Part of a small language model's weights: gated attention, a variant of Adam for these matrices.
Each number is 200 + 40 x the weight over the matrix's rms, rounded and kept within 0 to 999. Layers, rows and columns count from 0.

# layer 3 attention query, 64x64, rms 0.173, rows 0-31, columns 0-63
126,163,208,167,186,237,243,173,182,144,216,205,158,171,187,191,177,242,211,213,188,179,176,204,225,195,208,235,172,193,261,161,142,167,169,146,176,209,196,163,228,199,160,226,192,205,161,221,173,273,192,203,178,243,218,180,198,169,137,230,208,194,198,197
278,241,152,134,147,185,167,195,150,209,141,143,301,262,131,217,213,56,262,174,216,246,141,158,165,77,225,253,247,185,127,271,222,198,223,196,178,297,193,203,168,201,254,163,174,213,224,216,233,232,284,273,252,237,72,227,209,157,225,278,194,274,193,277
226,218,195,149,165,167,185,168,139,186,139,182,257,193,169,205,185,250,225,227,147,158,229,126,199,175,163,149,198,140,245,199,174,183,157,167,174,280,233,170,228,136,278,177,209,194,150,234,257,262,206,272,249,225,221,139,216,216,106,215,176,242,185,236
245,232,136,301,151,258,222,243,244,225,251,218,289,232,203,245,167,146,249,188,239,228,156,225,174,182,269,182,269,247,125,216,228,224,170,254,246,187,176,292,172,191,272,187,229,208,242,213,220,130,221,200,214,224,145,224,260,184,228,144,222,245,142,196
165,165,213,187,162,126,216,193,167,210,168,218,189,125,195,163,214,224,215,193,213,162,193,187,206,225,176,194,131,159,261,164,120,230,176,158,139,197,242,151,194,171,151,173,173,199,205,190,210,284,145,183,164,180,219,192,188,164,128,255,184,158,241,190
200,258,182,187,211,221,209,243,153,176,204,178,193,199,143,305,186,209,229,169,285,233,217,212,224,128,218,175,208,206,190,227,197,162,160,179,144,199,193,221,231,125,306,177,199,229,197,255,216,263,295,231,253,214,243,234,298,143,206,185,236,169,154,199
143,146,185,290,216,241,177,260,258,203,214,273,127,165,279,207,168,207,261,209,177,150,193,325,211,309,172,264,184,219,218,179,214,199,269,245,222,135,217,198,181,165,129,203,267,156,225,111,132,157,114,214,130,246,166,133,184,232,259,205,227,185,289,155
255,170,156,174,239,209,235,188,191,208,196,187,213,161,145,236,208,202,211,227,289,202,219,206,218,181,186,182,184,216,176,121,212,217,227,187,213,218,247,278,179,172,182,185,165,154,220,202,175,239,236,226,204,228,268,212,152,181,210,205,244,194,170,236
244,230,174,150,99,204,242,289,202,188,192,151,234,158,188,211,223,178,182,157,188,204,204,172,197,117,142,217,215,206,157,181,241,158,144,206,176,205,232,138,219,200,210,191,206,271,137,227,224,241,245,160,268,125,226,180,204,165,169,140,236,182,113,218
158,221,226,267,223,212,154,230,279,122,222,254,141,182,293,257,236,185,204,159,160,209,188,269,219,288,191,191,153,235,213,156,284,239,274,217,238,127,194,218,217,192,177,228,281,158,182,158,139,160,178,246,151,176,182,137,148,244,223,197,212,254,239,221
223,212,190,159,168,138,215,206,174,195,191,182,193,156,180,130,249,182,172,198,210,214,171,157,204,211,210,235,134,179,207,215,172,200,116,243,147,218,258,198,187,205,205,181,209,246,175,184,240,224,198,164,178,189,239,270,210,205,214,215,156,180,169,172
238,258,163,139,175,204,201,234,113,263,159,163,266,179,210,242,231,277,243,215,202,150,208,168,193,102,121,211,241,181,192,132,205,129,138,133,121,262,213,131,201,133,299,163,218,275,137,273,239,192,280,207,295,159,202,178,309,150,111,198,286,151,109,207
185,244,203,158,125,192,207,243,117,162,207,155,211,210,234,173,209,258,173,141,246,137,217,119,198,134,156,211,244,135,220,174,197,204,119,217,160,219,193,133,195,201,263,157,217,179,175,265,201,223,198,200,237,178,244,190,238,192,114,209,231,164,192,165
279,246,190,166,209,236,221,211,240,186,222,139,231,265,145,172,219,193,201,196,251,248,208,184,189,134,206,174,259,177,106,147,229,230,111,171,190,232,174,181,220,236,228,182,134,207,203,209,237,202,227,182,243,154,220,245,191,169,236,185,169,197,136,190
225,215,160,177,170,254,171,236,209,150,252,206,188,164,176,129,257,201,207,184,187,193,162,179,165,208,246,227,216,198,176,202,139,173,152,233,217,213,198,152,195,215,152,190,124,214,159,212,198,121,234,95,136,171,222,206,163,181,170,153,210,196,163,149
231,179,222,276,196,191,128,282,234,244,197,167,227,170,242,168,234,227,171,190,188,203,152,212,195,175,165,247,239,191,222,171,165,194,157,225,181,177,272,165,176,219,175,159,219,266,215,161,139,145,202,174,221,235,257,172,112,203,219,173,235,183,121,189
172,269,122,187,149,174,233,221,159,219,230,199,164,210,245,238,170,221,149,194,205,131,199,182,232,219,154,191,212,204,296,189,154,131,187,191,226,223,223,198,159,179,212,154,214,217,195,219,184,194,226,172,168,171,116,174,249,221,228,213,204,132,184,239
174,195,206,174,233,153,177,198,209,220,192,219,165,201,146,284,170,168,168,202,219,175,144,154,171,216,159,163,274,177,162,187,222,200,199,177,243,232,214,176,191,205,152,227,180,182,192,187,218,176,177,247,172,219,221,244,205,220,210,207,180,258,272,304
211,94,238,229,233,174,182,184,174,261,176,167,181,220,235,238,148,156,143,256,223,158,245,231,229,261,160,155,214,199,236,175,208,150,230,184,274,243,285,245,232,126,212,192,230,142,164,233,228,166,209,221,199,238,206,235,211,216,265,235,217,166,175,268
216,256,156,189,171,211,159,211,168,240,184,224,186,161,192,244,235,251,209,241,182,183,203,190,240,193,163,184,164,212,237,204,296,92,203,229,179,162,188,239,182,175,101,183,200,202,276,201,178,232,254,237,195,175,184,163,182,202,242,151,254,144,203,213
152,212,204,163,135,169,203,182,133,205,244,211,143,236,152,177,197,260,187,217,267,220,151,238,232,231,157,253,172,281,258,156,213,182,186,283,114,198,265,155,227,205,224,197,213,193,197,236,177,181,167,163,217,139,220,217,179,248,108,240,210,187,227,176
195,210,193,245,196,256,239,191,175,282,191,200,177,175,194,180,214,181,193,189,202,179,199,155,176,222,200,174,211,214,202,196,249,164,207,227,161,162,254,240,168,253,223,225,200,198,228,152,238,174,158,224,218,216,214,195,228,135,118,195,161,196,262,208
214,197,166,195,176,227,205,231,180,179,184,185,228,193,164,253,266,136,187,159,244,189,243,220,212,216,168,170,221,198,184,190,213,210,158,200,202,210,160,208,152,251,209,150,196,200,182,113,240,207,162,200,185,232,224,232,205,170,165,188,175,212,199,218
153,147,225,176,161,188,232,207,187,184,244,220,282,244,218,199,231,96,188,244,240,218,164,141,228,175,202,189,219,227,112,194,196,208,227,172,207,223,182,228,230,185,198,175,202,229,217,190,190,225,201,307,132,284,192,108,101,189,143,159,241,176,234,233
279,234,153,170,248,298,189,248,221,232,206,235,249,182,235,171,194,262,261,222,214,184,199,152,265,225,272,180,129,261,191,254,132,211,146,234,145,202,273,244,210,193,190,185,200,211,226,211,176,287,228,215,183,158,185,220,170,100,184,215,207,191,196,138
166,167,182,219,218,198,185,192,198,195,207,229,219,239,202,214,220,160,210,232,245,159,154,216,225,226,200,209,260,200,233,173,188,182,218,170,218,164,206,188,180,222,181,148,252,204,220,207,185,195,212,227,223,248,164,189,217,210,214,150,230,204,228,219
233,179,275,151,168,235,219,297,171,168,180,218,158,181,196,146,93,198,222,161,146,205,171,179,91,215,150,245,246,169,213,230,192,166,236,207,195,229,238,120,161,185,161,163,191,236,133,190,185,271,171,242,209,179,214,266,181,202,179,218,194,178,205,173
247,204,231,197,146,156,214,226,234,165,144,184,218,158,216,234,212,163,187,141,168,96,235,181,164,207,137,131,209,168,250,144,220,137,177,176,179,196,242,129,257,207,163,185,172,192,242,218,261,105,220,137,192,182,131,203,171,122,170,207,219,190,155,165
195,169,188,202,185,236,214,149,212,268,232,190,216,223,146,145,210,229,281,177,146,230,170,231,162,202,178,153,151,239,241,181,221,210,188,216,182,166,228,161,187,169,168,196,210,270,236,191,127,256,166,177,174,149,215,192,152,230,193,217,139,204,149,200
172,174,205,234,193,227,212,162,275,141,263,213,179,218,200,176,223,212,163,206,174,178,145,224,179,212,248,189,186,286,194,186,218,195,207,244,254,152,205,168,211,222,257,191,203,284,182,210,103,239,169,231,263,178,148,202,163,191,255,111,143,196,164,281
206,208,234,191,165,188,168,182,231,169,211,218,178,182,210,241,296,219,235,250,259,252,203,202,159,146,161,193,194,233,181,175,194,216,259,197,167,230,121,182,225,164,203,200,220,195,151,201,229,242,187,194,185,161,198,290,183,127,214,163,215,188,200,237
254,197,230,160,161,223,82,63,181,169,143,210,211,163,184,154,233,209,242,240,174,158,189,194,225,177,182,165,145,185,268,207,160,204,188,105,168,211,198,163,106,153,191,222,199,135,170,223,202,183,132,241,162,163,158,179,191,230,199,193,221,201,243,193
# layer 3 attention key, 64x64, rms 0.173, rows 0-31, columns 0-63
133,171,220,245,247,153,206,223,228,176,200,271,146,203,295,240,140,244,300,248,216,205,217,211,171,289,142,216,170,189,267,180,202,217,204,186,254,168,169,181,201,242,61,270,183,208,157,159,213,235,180,140,141,126,228,200,199,130,162,175,171,169,218,166
258,244,216,187,158,176,229,222,144,289,194,145,215,169,223,147,170,176,155,141,176,171,146,161,240,139,219,236,182,212,212,189,166,146,190,227,188,264,183,207,206,184,234,148,206,192,241,275,220,191,235,207,192,236,155,174,222,235,273,221,167,157,203,213
237,211,215,81,199,175,199,252,85,166,222,142,155,166,243,182,167,157,222,160,206,167,192,167,250,190,209,199,211,220,232,207,184,159,170,169,233,196,167,213,224,168,224,192,234,220,243,239,234,215,243,214,169,192,253,211,251,185,250,187,179,157,191,178
202,238,187,241,253,175,236,248,208,290,209,162,272,262,199,209,213,226,196,207,152,200,192,203,182,164,209,256,210,211,156,172,180,209,224,233,199,231,254,159,237,190,271,126,229,219,241,209,229,189,272,188,224,246,167,159,195,165,185,186,230,179,151,190
208,152,185,137,234,208,163,161,158,156,177,212,133,199,219,159,170,161,206,202,230,201,179,212,204,174,201,183,232,156,192,200,181,148,187,146,207,211,170,248,168,232,113,246,197,165,211,196,239,169,189,185,131,151,218,230,163,228,270,169,160,186,201,166
255,226,126,186,136,152,211,273,183,239,136,127,276,181,199,193,235,137,178,167,221,146,164,148,208,259,206,258,204,130,229,195,159,169,179,220,163,197,245,215,181,236,149,191,167,236,235,222,227,240,171,223,140,234,202,145,188,135,158,241,220,188,175,168
195,131,220,252,222,239,185,179,309,223,188,285,131,216,227,227,205,230,218,292,208,174,256,246,156,249,212,193,187,187,197,213,277,228,217,228,272,115,212,196,146,215,123,189,211,138,243,125,224,144,168,169,178,131,131,201,147,174,237,147,119,245,254,174
257,211,236,231,201,202,121,155,182,214,209,188,232,216,136,231,206,165,174,185,250,243,209,203,249,155,226,153,227,195,211,197,201,160,164,224,178,248,228,234,179,238,211,157,163,229,205,205,184,215,266,179,226,220,184,233,163,212,225,186,225,207,176,167
180,222,142,162,173,231,198,244,151,190,224,139,224,182,182,229,266,178,172,131,199,223,189,200,166,189,149,193,213,208,193,182,188,175,197,175,146,202,241,211,233,215,234,197,222,266,210,254,156,177,239,235,230,210,234,148,259,191,151,194,304,144,150,220
79,173,196,248,191,216,204,175,261,203,205,272,163,281,181,215,189,202,221,246,192,177,213,241,172,268,253,175,173,211,159,235,230,239,217,244,276,182,177,232,219,197,151,265,156,177,181,157,175,147,187,177,196,168,133,197,244,156,103,170,155,262,279,229
269,219,151,149,211,117,217,254,138,201,185,177,167,157,190,170,175,179,161,242,249,109,167,168,211,208,184,132,159,175,190,187,135,146,187,177,211,239,208,202,164,199,219,178,161,228,191,203,224,224,193,226,205,207,203,251,198,159,236,213,181,176,186,220
237,273,133,133,132,226,200,244,128,256,180,104,229,155,224,164,261,176,159,163,195,151,215,184,202,184,176,217,197,177,203,189,168,133,142,212,157,244,207,178,248,202,285,140,189,267,200,235,198,228,258,223,230,202,267,128,213,141,179,173,293,154,165,207
262,206,156,101,177,243,178,179,112,185,124,97,218,171,186,173,201,229,238,166,157,150,159,154,222,122,153,189,205,212,225,229,149,135,120,176,128,271,192,176,192,126,236,192,233,267,217,290,255,264,275,220,214,205,255,233,228,147,241,152,168,170,166,155
219,275,147,170,200,177,246,239,185,263,224,138,253,170,234,193,250,269,200,228,221,210,114,180,275,164,274,210,224,286,190,194,139,201,205,133,185,237,214,201,220,219,263,153,187,267,193,220,192,262,225,181,225,200,198,221,187,181,157,236,221,177,170,256
131,200,224,139,172,223,228,145,183,230,253,224,199,280,226,207,265,213,169,229,170,192,193,251,190,225,167,126,213,220,161,211,222,247,225,168,211,272,206,192,188,215,175,247,252,215,198,220,213,245,221,215,175,184,269,216,141,165,179,175,207,180,186,233
187,215,174,213,138,220,183,264,141,265,256,158,274,193,229,207,261,267,153,190,198,108,184,225,205,124,191,198,226,176,200,216,260,220,210,213,156,173,199,141,198,216,163,190,243,242,187,169,159,201,192,161,253,211,259,122,117,206,187,226,205,159,195,195
198,236,273,269,207,145,263,238,145,225,235,158,182,165,252,234,207,167,184,190,193,183,262,169,209,226,178,210,137,239,201,220,225,213,104,263,170,120,191,193,162,245,221,170,263,230,137,189,137,264,209,181,170,100,257,229,196,135,298,259,212,140,176,120
161,215,305,164,194,187,138,235,171,80,208,181,212,235,172,209,218,233,190,218,155,189,138,193,265,193,193,121,279,266,211,152,213,232,177,112,264,213,223,232,205,160,213,139,176,219,210,246,265,229,260,219,212,225,195,325,168,254,289,171,180,179,187,227
260,198,192,252,207,203,218,292,194,219,233,163,239,183,181,298,179,196,170,162,229,186,183,172,226,193,217,225,263,219,215,243,221,187,146,227,195,239,182,178,166,171,233,137,174,244,233,207,148,209,236,229,249,205,193,248,213,253,227,236,234,186,180,128
192,205,233,200,162,223,127,188,191,218,261,202,211,202,244,244,186,149,187,180,226,217,219,224,169,164,193,197,242,256,164,184,247,162,165,255,147,116,222,213,192,210,194,223,196,245,234,139,161,156,219,190,235,185,172,133,198,189,170,175,216,192,207,178
158,166,230,105,215,236,241,240,171,269,202,236,161,163,263,225,179,219,193,181,221,223,276,194,238,204,115,186,204,171,244,253,179,213,216,268,190,209,210,186,174,175,188,208,134,225,174,201,156,170,198,179,183,154,181,190,147,234,210,144,199,149,202,159
223,180,179,218,272,229,211,254,244,244,225,236,122,233,259,189,235,130,233,174,195,202,217,242,172,155,207,274,79,127,163,159,181,142,236,168,216,205,227,253,230,170,240,244,226,213,275,76,188,248,166,184,216,192,136,89,162,217,240,212,173,196,184,208
149,222,184,208,150,176,243,236,145,232,129,229,196,255,234,239,161,238,245,206,231,151,109,243,317,211,233,138,220,161,263,154,196,200,232,154,65,213,327,163,198,182,215,148,219,221,124,239,189,220,291,147,177,184,215,209,194,120,200,287,185,212,177,271
168,161,229,185,237,246,141,121,205,183,261,194,185,227,193,208,184,198,164,133,154,229,146,203,197,136,227,160,191,198,223,141,231,217,143,256,155,245,165,231,188,203,227,254,220,203,205,289,197,215,212,135,215,178,170,238,185,265,164,203,235,226,248,168
165,207,230,157,193,146,171,189,171,211,210,243,227,214,208,210,223,208,227,173,220,219,202,205,168,198,216,194,175,212,178,186,184,219,249,297,212,224,173,241,165,233,215,245,252,188,214,174,223,178,204,194,210,153,185,205,161,164,168,193,177,256,183,199
160,178,102,223,216,248,187,190,276,127,126,225,210,116,285,130,194,137,138,223,58,277,227,241,152,279,207,310,151,143,265,261,146,188,227,236,137,179,254,168,168,199,186,179,163,159,183,207,175,241,140,182,143,276,158,216,159,150,170,265,229,246,242,216
194,173,175,233,134,229,250,266,159,186,169,199,196,162,213,180,199,207,150,162,226,152,181,185,202,138,174,184,196,149,201,173,202,119,180,155,216,141,183,167,158,191,178,196,277,226,200,269,208,259,240,210,234,165,299,165,147,183,217,200,138,179,197,245
195,179,157,176,237,218,221,203,182,132,206,247,149,154,250,168,255,228,202,222,226,182,191,214,234,225,165,247,222,219,247,182,147,201,148,168,182,182,178,236,175,248,140,206,237,198,232,205,145,214,147,163,161,234,222,164,203,161,172,256,210,155,255,210
136,184,198,244,212,273,209,266,215,219,282,249,255,319,252,170,165,209,153,197,251,225,255,160,175,199,238,176,278,286,109,248,220,204,257,209,236,244,166,173,279,230,277,216,207,238,148,191,206,180,271,195,221,201,284,247,160,193,255,196,288,178,197,277
174,226,235,206,163,191,231,254,192,144,242,190,203,217,233,191,181,206,166,237,115,142,189,183,177,196,158,167,133,240,252,171,214,193,197,219,189,236,193,188,240,229,192,181,210,230,187,176,223,145,171,162,212,167,181,188,210,209,168,201,214,213,253,234
140,184,169,257,240,237,170,164,261,204,222,258,207,277,158,198,185,148,223,150,169,144,144,246,211,244,216,154,153,242,192,186,192,251,284,163,213,236,147,196,270,177,242,243,264,207,152,183,162,147,268,260,203,188,144,181,214,231,147,144,238,231,213,219
208,189,235,185,207,204,208,193,184,261,125,229,166,233,255,225,126,190,245,224,223,164,144,173,213,229,197,138,171,208,228,187,203,234,201,179,189,222,170,162,202,216,242,247,185,153,209,192,180,126,195,210,129,215,198,264,140,156,200,172,166,249,164,185
# layer 3 attention value, 64x64, rms 0.157, rows 0-22, columns 0-63
265,199,256,237,168,186,222,188,201,192,201,207,118,183,173,190,237,214,273,244,193,150,148,207,323,115,232,192,243,161,157,148,222,217,205,197,192,215,147,170,180,237,241,114,159,200,226,212,197,262,154,276,200,205,199,198,163,245,277,170,199,144,179,162
196,192,177,180,165,218,224,205,181,148,200,267,279,266,231,190,167,207,297,214,222,241,152,132,180,187,122,238,120,221,234,186,257,208,231,109,242,183,207,236,198,204,215,192,208,168,222,257,235,193,231,177,219,174,197,213,141,112,139,268,129,247,188,199
247,227,166,244,204,254,191,220,167,221,251,191,222,124,140,179,197,258,212,210,180,187,234,256,142,153,275,144,176,194,206,123,208,198,227,238,153,126,224,112,199,253,166,236,226,159,182,215,199,254,186,242,158,236,154,158,171,187,171,139,161,158,206,215
194,217,179,214,170,147,200,245,221,134,208,201,293,263,182,209,153,284,239,188,111,217,190,210,230,208,170,188,194,171,167,192,190,219,169,150,217,233,123,219,202,274,153,180,260,165,265,148,160,198,201,243,243,231,311,213,206,148,233,183,214,135,144,264
215,178,244,190,173,201,177,207,144,138,175,208,210,188,188,249,153,184,229,270,189,212,152,156,213,157,151,292,232,180,298,282,247,188,225,211,171,240,204,186,160,175,151,151,208,265,176,201,147,254,246,220,190,156,163,169,112,150,137,224,183,156,238,205
155,135,222,192,189,164,180,154,196,210,216,200,229,195,178,120,181,266,218,191,119,261,142,181,241,178,184,185,127,126,220,177,195,222,222,198,199,291,222,226,79,264,225,236,178,183,129,216,153,239,205,245,227,255,228,215,169,197,172,298,177,274,189,143
206,222,237,219,216,180,263,246,201,292,172,231,223,258,212,169,216,264,186,269,215,206,236,197,250,259,201,190,121,201,152,143,134,178,234,259,193,194,257,138,177,160,124,170,187,228,165,186,221,164,136,219,188,247,155,182,90,173,113,207,165,173,208,148
253,161,187,168,188,196,212,217,195,109,192,273,188,207,163,191,258,182,156,190,177,135,223,200,246,198,167,209,220,188,171,223,224,188,213,232,176,105,187,218,191,280,232,145,220,210,219,151,156,179,131,208,236,197,184,164,190,170,180,169,158,211,184,156
248,261,156,238,189,185,189,290,223,205,231,202,222,187,189,215,145,232,275,192,221,236,180,171,242,205,165,233,170,185,197,248,158,170,196,193,127,270,158,193,183,169,250,256,224,227,154,263,260,199,241,207,197,220,217,232,236,262,228,239,172,227,169,160
236,195,229,212,141,168,244,233,226,222,216,177,170,235,251,191,222,314,235,264,169,266,125,278,168,198,213,186,229,217,143,160,152,211,224,181,230,165,199,218,172,220,190,193,252,185,241,152,220,250,175,195,252,184,204,192,198,174,173,127,223,249,167,208
167,159,226,198,211,162,72,153,204,315,206,133,205,270,192,177,189,174,189,216,143,127,247,143,212,241,286,190,220,215,244,175,189,164,206,120,162,259,195,242,280,175,178,85,239,162,171,212,247,173,197,168,171,192,236,165,233,224,188,200,210,246,163,250
168,171,171,224,210,262,222,227,197,231,278,222,256,157,175,190,256,269,221,143,238,271,166,256,216,206,151,153,188,172,206,156,192,281,173,167,196,137,221,265,165,189,170,215,207,190,197,252,222,177,229,175,154,153,231,201,174,176,186,180,176,139,192,188
235,188,205,195,256,210,144,223,176,183,232,194,189,208,247,174,163,265,163,238,204,213,207,239,172,196,104,169,174,172,311,250,178,204,187,290,200,203,243,234,243,293,215,188,252,210,159,155,157,196,225,284,216,313,228,193,246,270,263,176,263,145,215,243
207,253,154,243,232,147,206,180,156,177,182,140,274,211,213,255,122,172,146,211,138,260,128,227,143,173,147,189,187,257,252,123,191,210,218,244,236,219,216,223,132,196,220,233,189,210,157,245,172,255,197,275,187,238,131,183,216,160,219,223,211,159,156,158
168,177,224,207,180,197,247,234,198,179,271,177,211,158,169,163,264,150,160,258,157,155,235,210,321,202,271,164,176,184,237,179,164,231,260,200,195,146,156,230,200,186,151,202,175,165,297,262,166,129,145,195,231,250,182,206,161,272,263,142,200,218,198,302
182,222,145,149,227,168,174,165,190,216,197,278,268,189,196,182,224,244,188,162,162,225,226,184,211,141,190,252,136,291,194,157,171,151,196,148,228,170,175,158,144,148,242,191,164,176,161,258,204,184,178,235,179,155,161,91,188,237,161,191,178,267,256,228
81,248,182,243,140,207,247,217,210,247,185,215,204,200,110,152,194,221,171,179,214,205,202,227,147,192,188,190,93,216,170,143,203,244,205,179,194,191,193,166,260,141,191,311,176,161,210,213,166,214,259,246,202,160,227,211,242,200,165,210,271,223,179,227
226,173,219,139,248,228,187,223,252,182,196,171,238,175,241,235,194,281,239,253,126,202,157,181,194,220,182,182,180,192,122,182,158,170,222,187,177,199,251,192,220,180,223,240,137,156,193,116,251,156,215,176,202,173,236,141,207,263,178,204,231,152,234,202
156,189,191,202,206,241,143,218,226,230,168,208,221,127,189,198,123,157,122,129,157,233,226,228,217,177,185,158,206,170,156,243,159,219,145,149,199,187,197,243,187,277,174,271,218,218,243,177,246,194,245,228,234,143,125,187,183,197,189,232,175,301,140,233
209,188,223,230,198,180,224,172,188,257,209,184,243,157,126,194,229,205,176,214,189,186,305,234,139,252,214,244,104,248,282,187,186,227,232,231,233,276,191,127,160,229,218,328,175,189,221,156,248,281,215,141,171,157,161,247,312,168,190,175,240,171,189,167
226,230,260,222,189,239,153,188,194,250,217,181,151,195,214,206,175,211,253,226,203,208,168,199,134,211,193,250,256,200,201,238,215,197,186,174,185,248,134,229,225,229,199,239,200,169,192,206,159,254,280,175,166,176,242,203,177,251,226,190,215,237,119,188
179,223,192,144,227,153,208,235,250,173,217,245,171,307,165,275,288,166,256,213,105,223,164,196,197,159,213,210,208,170,96,118,214,218,222,180,194,189,206,264,203,178,191,288,205,237,124,179,188,247,221,203,200,117,200,187,171,182,239,208,256,283,204,168
212,186,179,180,159,241,215,201,196,228,179,228,191,204,254,143,205,174,171,230,162,146,204,178,205,250,252,209,238,223,201,170,183,195,229,224,288,138,226,131,182,214,193,119,170,161,207,212,194,171,239,255,216,233,126,134,285,192,176,264,303,164,259,144
# layer 3 attention output (transposed), 64x64, rms 0.147, rows 0-21, columns 0-63
274,133,163,184,146,192,190,180,196,195,148,213,214,226,303,230,204,186,222,179,216,200,171,220,148,146,256,194,189,234,161,161,138,145,221,190,166,140,163,179,110,190,252,183,141,111,252,242,189,183,137,207,180,228,197,150,220,224,226,240,162,204,224,224
189,242,212,215,256,164,243,211,184,210,170,246,211,220,166,221,93,203,171,263,192,142,257,108,153,174,151,241,163,167,210,221,252,156,240,222,177,262,185,183,242,195,137,182,199,202,229,130,241,179,199,187,268,175,184,253,146,178,194,156,175,264,277,191
167,129,162,163,160,202,215,177,262,201,257,191,115,213,188,218,204,149,188,152,213,193,269,265,164,204,226,291,163,277,179,258,186,194,198,183,199,277,188,192,183,179,222,252,214,193,163,222,221,213,210,221,120,159,179,138,221,224,139,224,226,230,226,203
126,231,178,248,249,147,230,172,125,193,141,236,189,233,188,228,127,192,178,189,211,203,164,219,287,176,128,251,207,207,209,190,223,202,133,174,159,153,112,182,108,181,219,144,234,208,243,236,197,166,184,192,216,197,223,125,216,230,220,152,168,191,234,233
224,156,122,170,217,247,137,196,214,131,131,199,209,158,246,150,143,173,218,273,202,246,272,179,138,186,185,200,215,199,211,138,173,206,130,176,239,221,197,286,306,124,143,174,227,187,171,173,206,131,185,185,245,116,232,234,241,164,223,237,137,253,239,168
187,93,239,229,185,149,203,205,208,215,204,203,229,132,264,261,187,186,128,248,196,181,167,150,194,269,170,206,157,127,230,162,268,177,141,175,183,253,144,175,151,149,211,247,156,206,212,139,194,146,183,214,193,174,225,227,226,215,221,252,208,214,232,336
157,176,183,151,201,187,257,147,173,200,237,219,244,182,188,205,190,178,173,183,195,261,199,181,179,312,186,226,163,152,183,182,154,220,250,181,220,270,216,111,207,143,192,244,263,181,154,269,254,232,146,237,228,230,237,239,278,216,213,255,218,289,174,136
121,130,189,194,151,199,155,199,219,142,176,237,209,260,157,187,217,146,249,171,258,194,176,85,185,210,221,264,216,224,151,172,187,146,213,195,214,112,186,223,206,215,159,197,187,138,180,221,268,204,190,182,183,137,195,155,191,228,184,192,214,269,192,207
234,280,200,170,184,233,252,158,119,259,200,191,185,116,197,239,165,222,169,183,167,203,188,243,212,157,274,173,193,207,204,160,265,134,171,190,213,251,199,225,233,187,265,183,186,181,232,175,232,221,183,231,258,237,179,291,229,162,238,247,216,172,227,227
186,197,219,157,247,131,261,144,215,196,214,259,257,263,177,224,160,213,227,170,224,207,238,216,233,201,240,248,174,217,193,220,217,226,205,178,172,225,127,141,152,169,185,227,187,188,166,296,165,212,209,232,149,193,259,131,196,203,210,209,131,123,200,211
197,152,183,214,270,208,209,231,186,249,214,180,208,162,185,93,217,259,156,143,240,212,174,274,232,134,83,173,250,142,193,246,147,254,249,202,221,207,276,180,132,212,224,177,206,191,227,147,229,191,134,201,238,212,271,278,188,191,197,215,228,107,276,171
145,153,225,190,270,154,197,185,189,253,166,188,166,227,200,208,172,186,153,283,155,142,208,241,195,198,247,280,197,249,194,204,190,185,214,248,217,221,136,135,196,236,183,203,205,183,217,193,199,194,269,243,194,250,143,172,158,216,155,197,220,199,151,231
164,206,196,263,214,215,145,233,198,169,204,188,159,154,242,187,252,204,255,204,163,206,133,208,264,197,266,259,200,165,206,190,225,300,203,88,196,223,142,302,234,184,242,176,256,156,251,254,144,149,184,168,136,173,196,166,220,175,244,286,262,158,185,220
246,189,207,198,165,242,189,164,178,154,239,232,186,91,180,200,132,154,150,180,179,182,219,271,212,191,152,193,172,154,187,151,250,247,161,132,132,231,163,205,267,178,240,194,214,224,173,208,99,217,305,234,164,163,269,171,188,185,234,221,218,202,237,192
190,187,217,218,230,132,154,172,209,171,102,134,128,218,262,186,295,161,160,171,213,200,143,184,183,213,223,190,232,196,164,224,190,163,243,243,250,238,136,196,156,239,195,212,202,196,251,226,183,215,146,273,175,254,147,94,215,188,214,193,177,190,299,170
180,135,225,201,172,272,276,256,205,195,195,171,160,196,124,188,135,240,184,155,252,206,256,148,184,247,162,215,128,180,227,133,213,127,255,174,232,244,252,180,223,276,219,120,178,173,148,165,175,214,244,255,226,174,163,217,196,224,169,207,223,249,217,190
191,231,226,184,236,206,301,224,204,200,284,83,204,213,190,249,183,158,170,262,187,263,213,287,217,270,177,171,203,213,242,259,253,176,224,232,195,204,183,146,149,237,186,231,189,254,223,184,196,181,225,239,191,157,207,116,189,144,166,142,241,213,158,271
167,198,189,231,206,155,225,265,154,303,221,263,181,169,119,169,226,238,240,220,171,165,156,216,224,216,257,214,165,139,248,190,206,222,251,217,181,231,192,202,126,179,146,173,202,185,133,236,169,206,187,223,247,182,185,223,283,193,211,198,145,217,214,211
118,99,177,195,206,194,197,176,232,250,200,248,242,213,126,215,236,226,254,153,225,252,187,197,219,187,187,168,220,178,157,166,320,156,132,183,172,267,274,140,220,255,187,187,208,225,240,144,178,221,228,149,239,216,196,153,215,217,180,135,136,178,156,259
187,248,226,188,185,156,231,188,194,181,387,182,198,206,224,238,176,166,123,173,202,259,195,266,197,211,225,205,112,201,271,234,179,171,157,267,167,273,248,239,201,249,109,260,210,250,209,210,143,191,213,189,150,240,226,138,169,207,190,208,244,184,235,258
241,212,184,203,228,213,192,215,181,224,209,216,181,243,222,194,185,217,196,211,185,220,213,288,226,180,227,186,191,214,208,209,227,194,215,244,239,210,232,221,195,147,253,216,188,216,217,227,217,139,237,170,141,229,228,241,179,114,161,187,140,167,267,263
167,126,258,220,179,216,240,195,121,189,178,278,218,238,115,223,218,173,148,226,184,192,220,246,161,217,183,158,163,218,267,232,252,170,265,195,227,126,163,159,205,250,134,200,147,181,154,182,248,217,152,270,139,165,197,188,162,176,242,178,93,199,149,239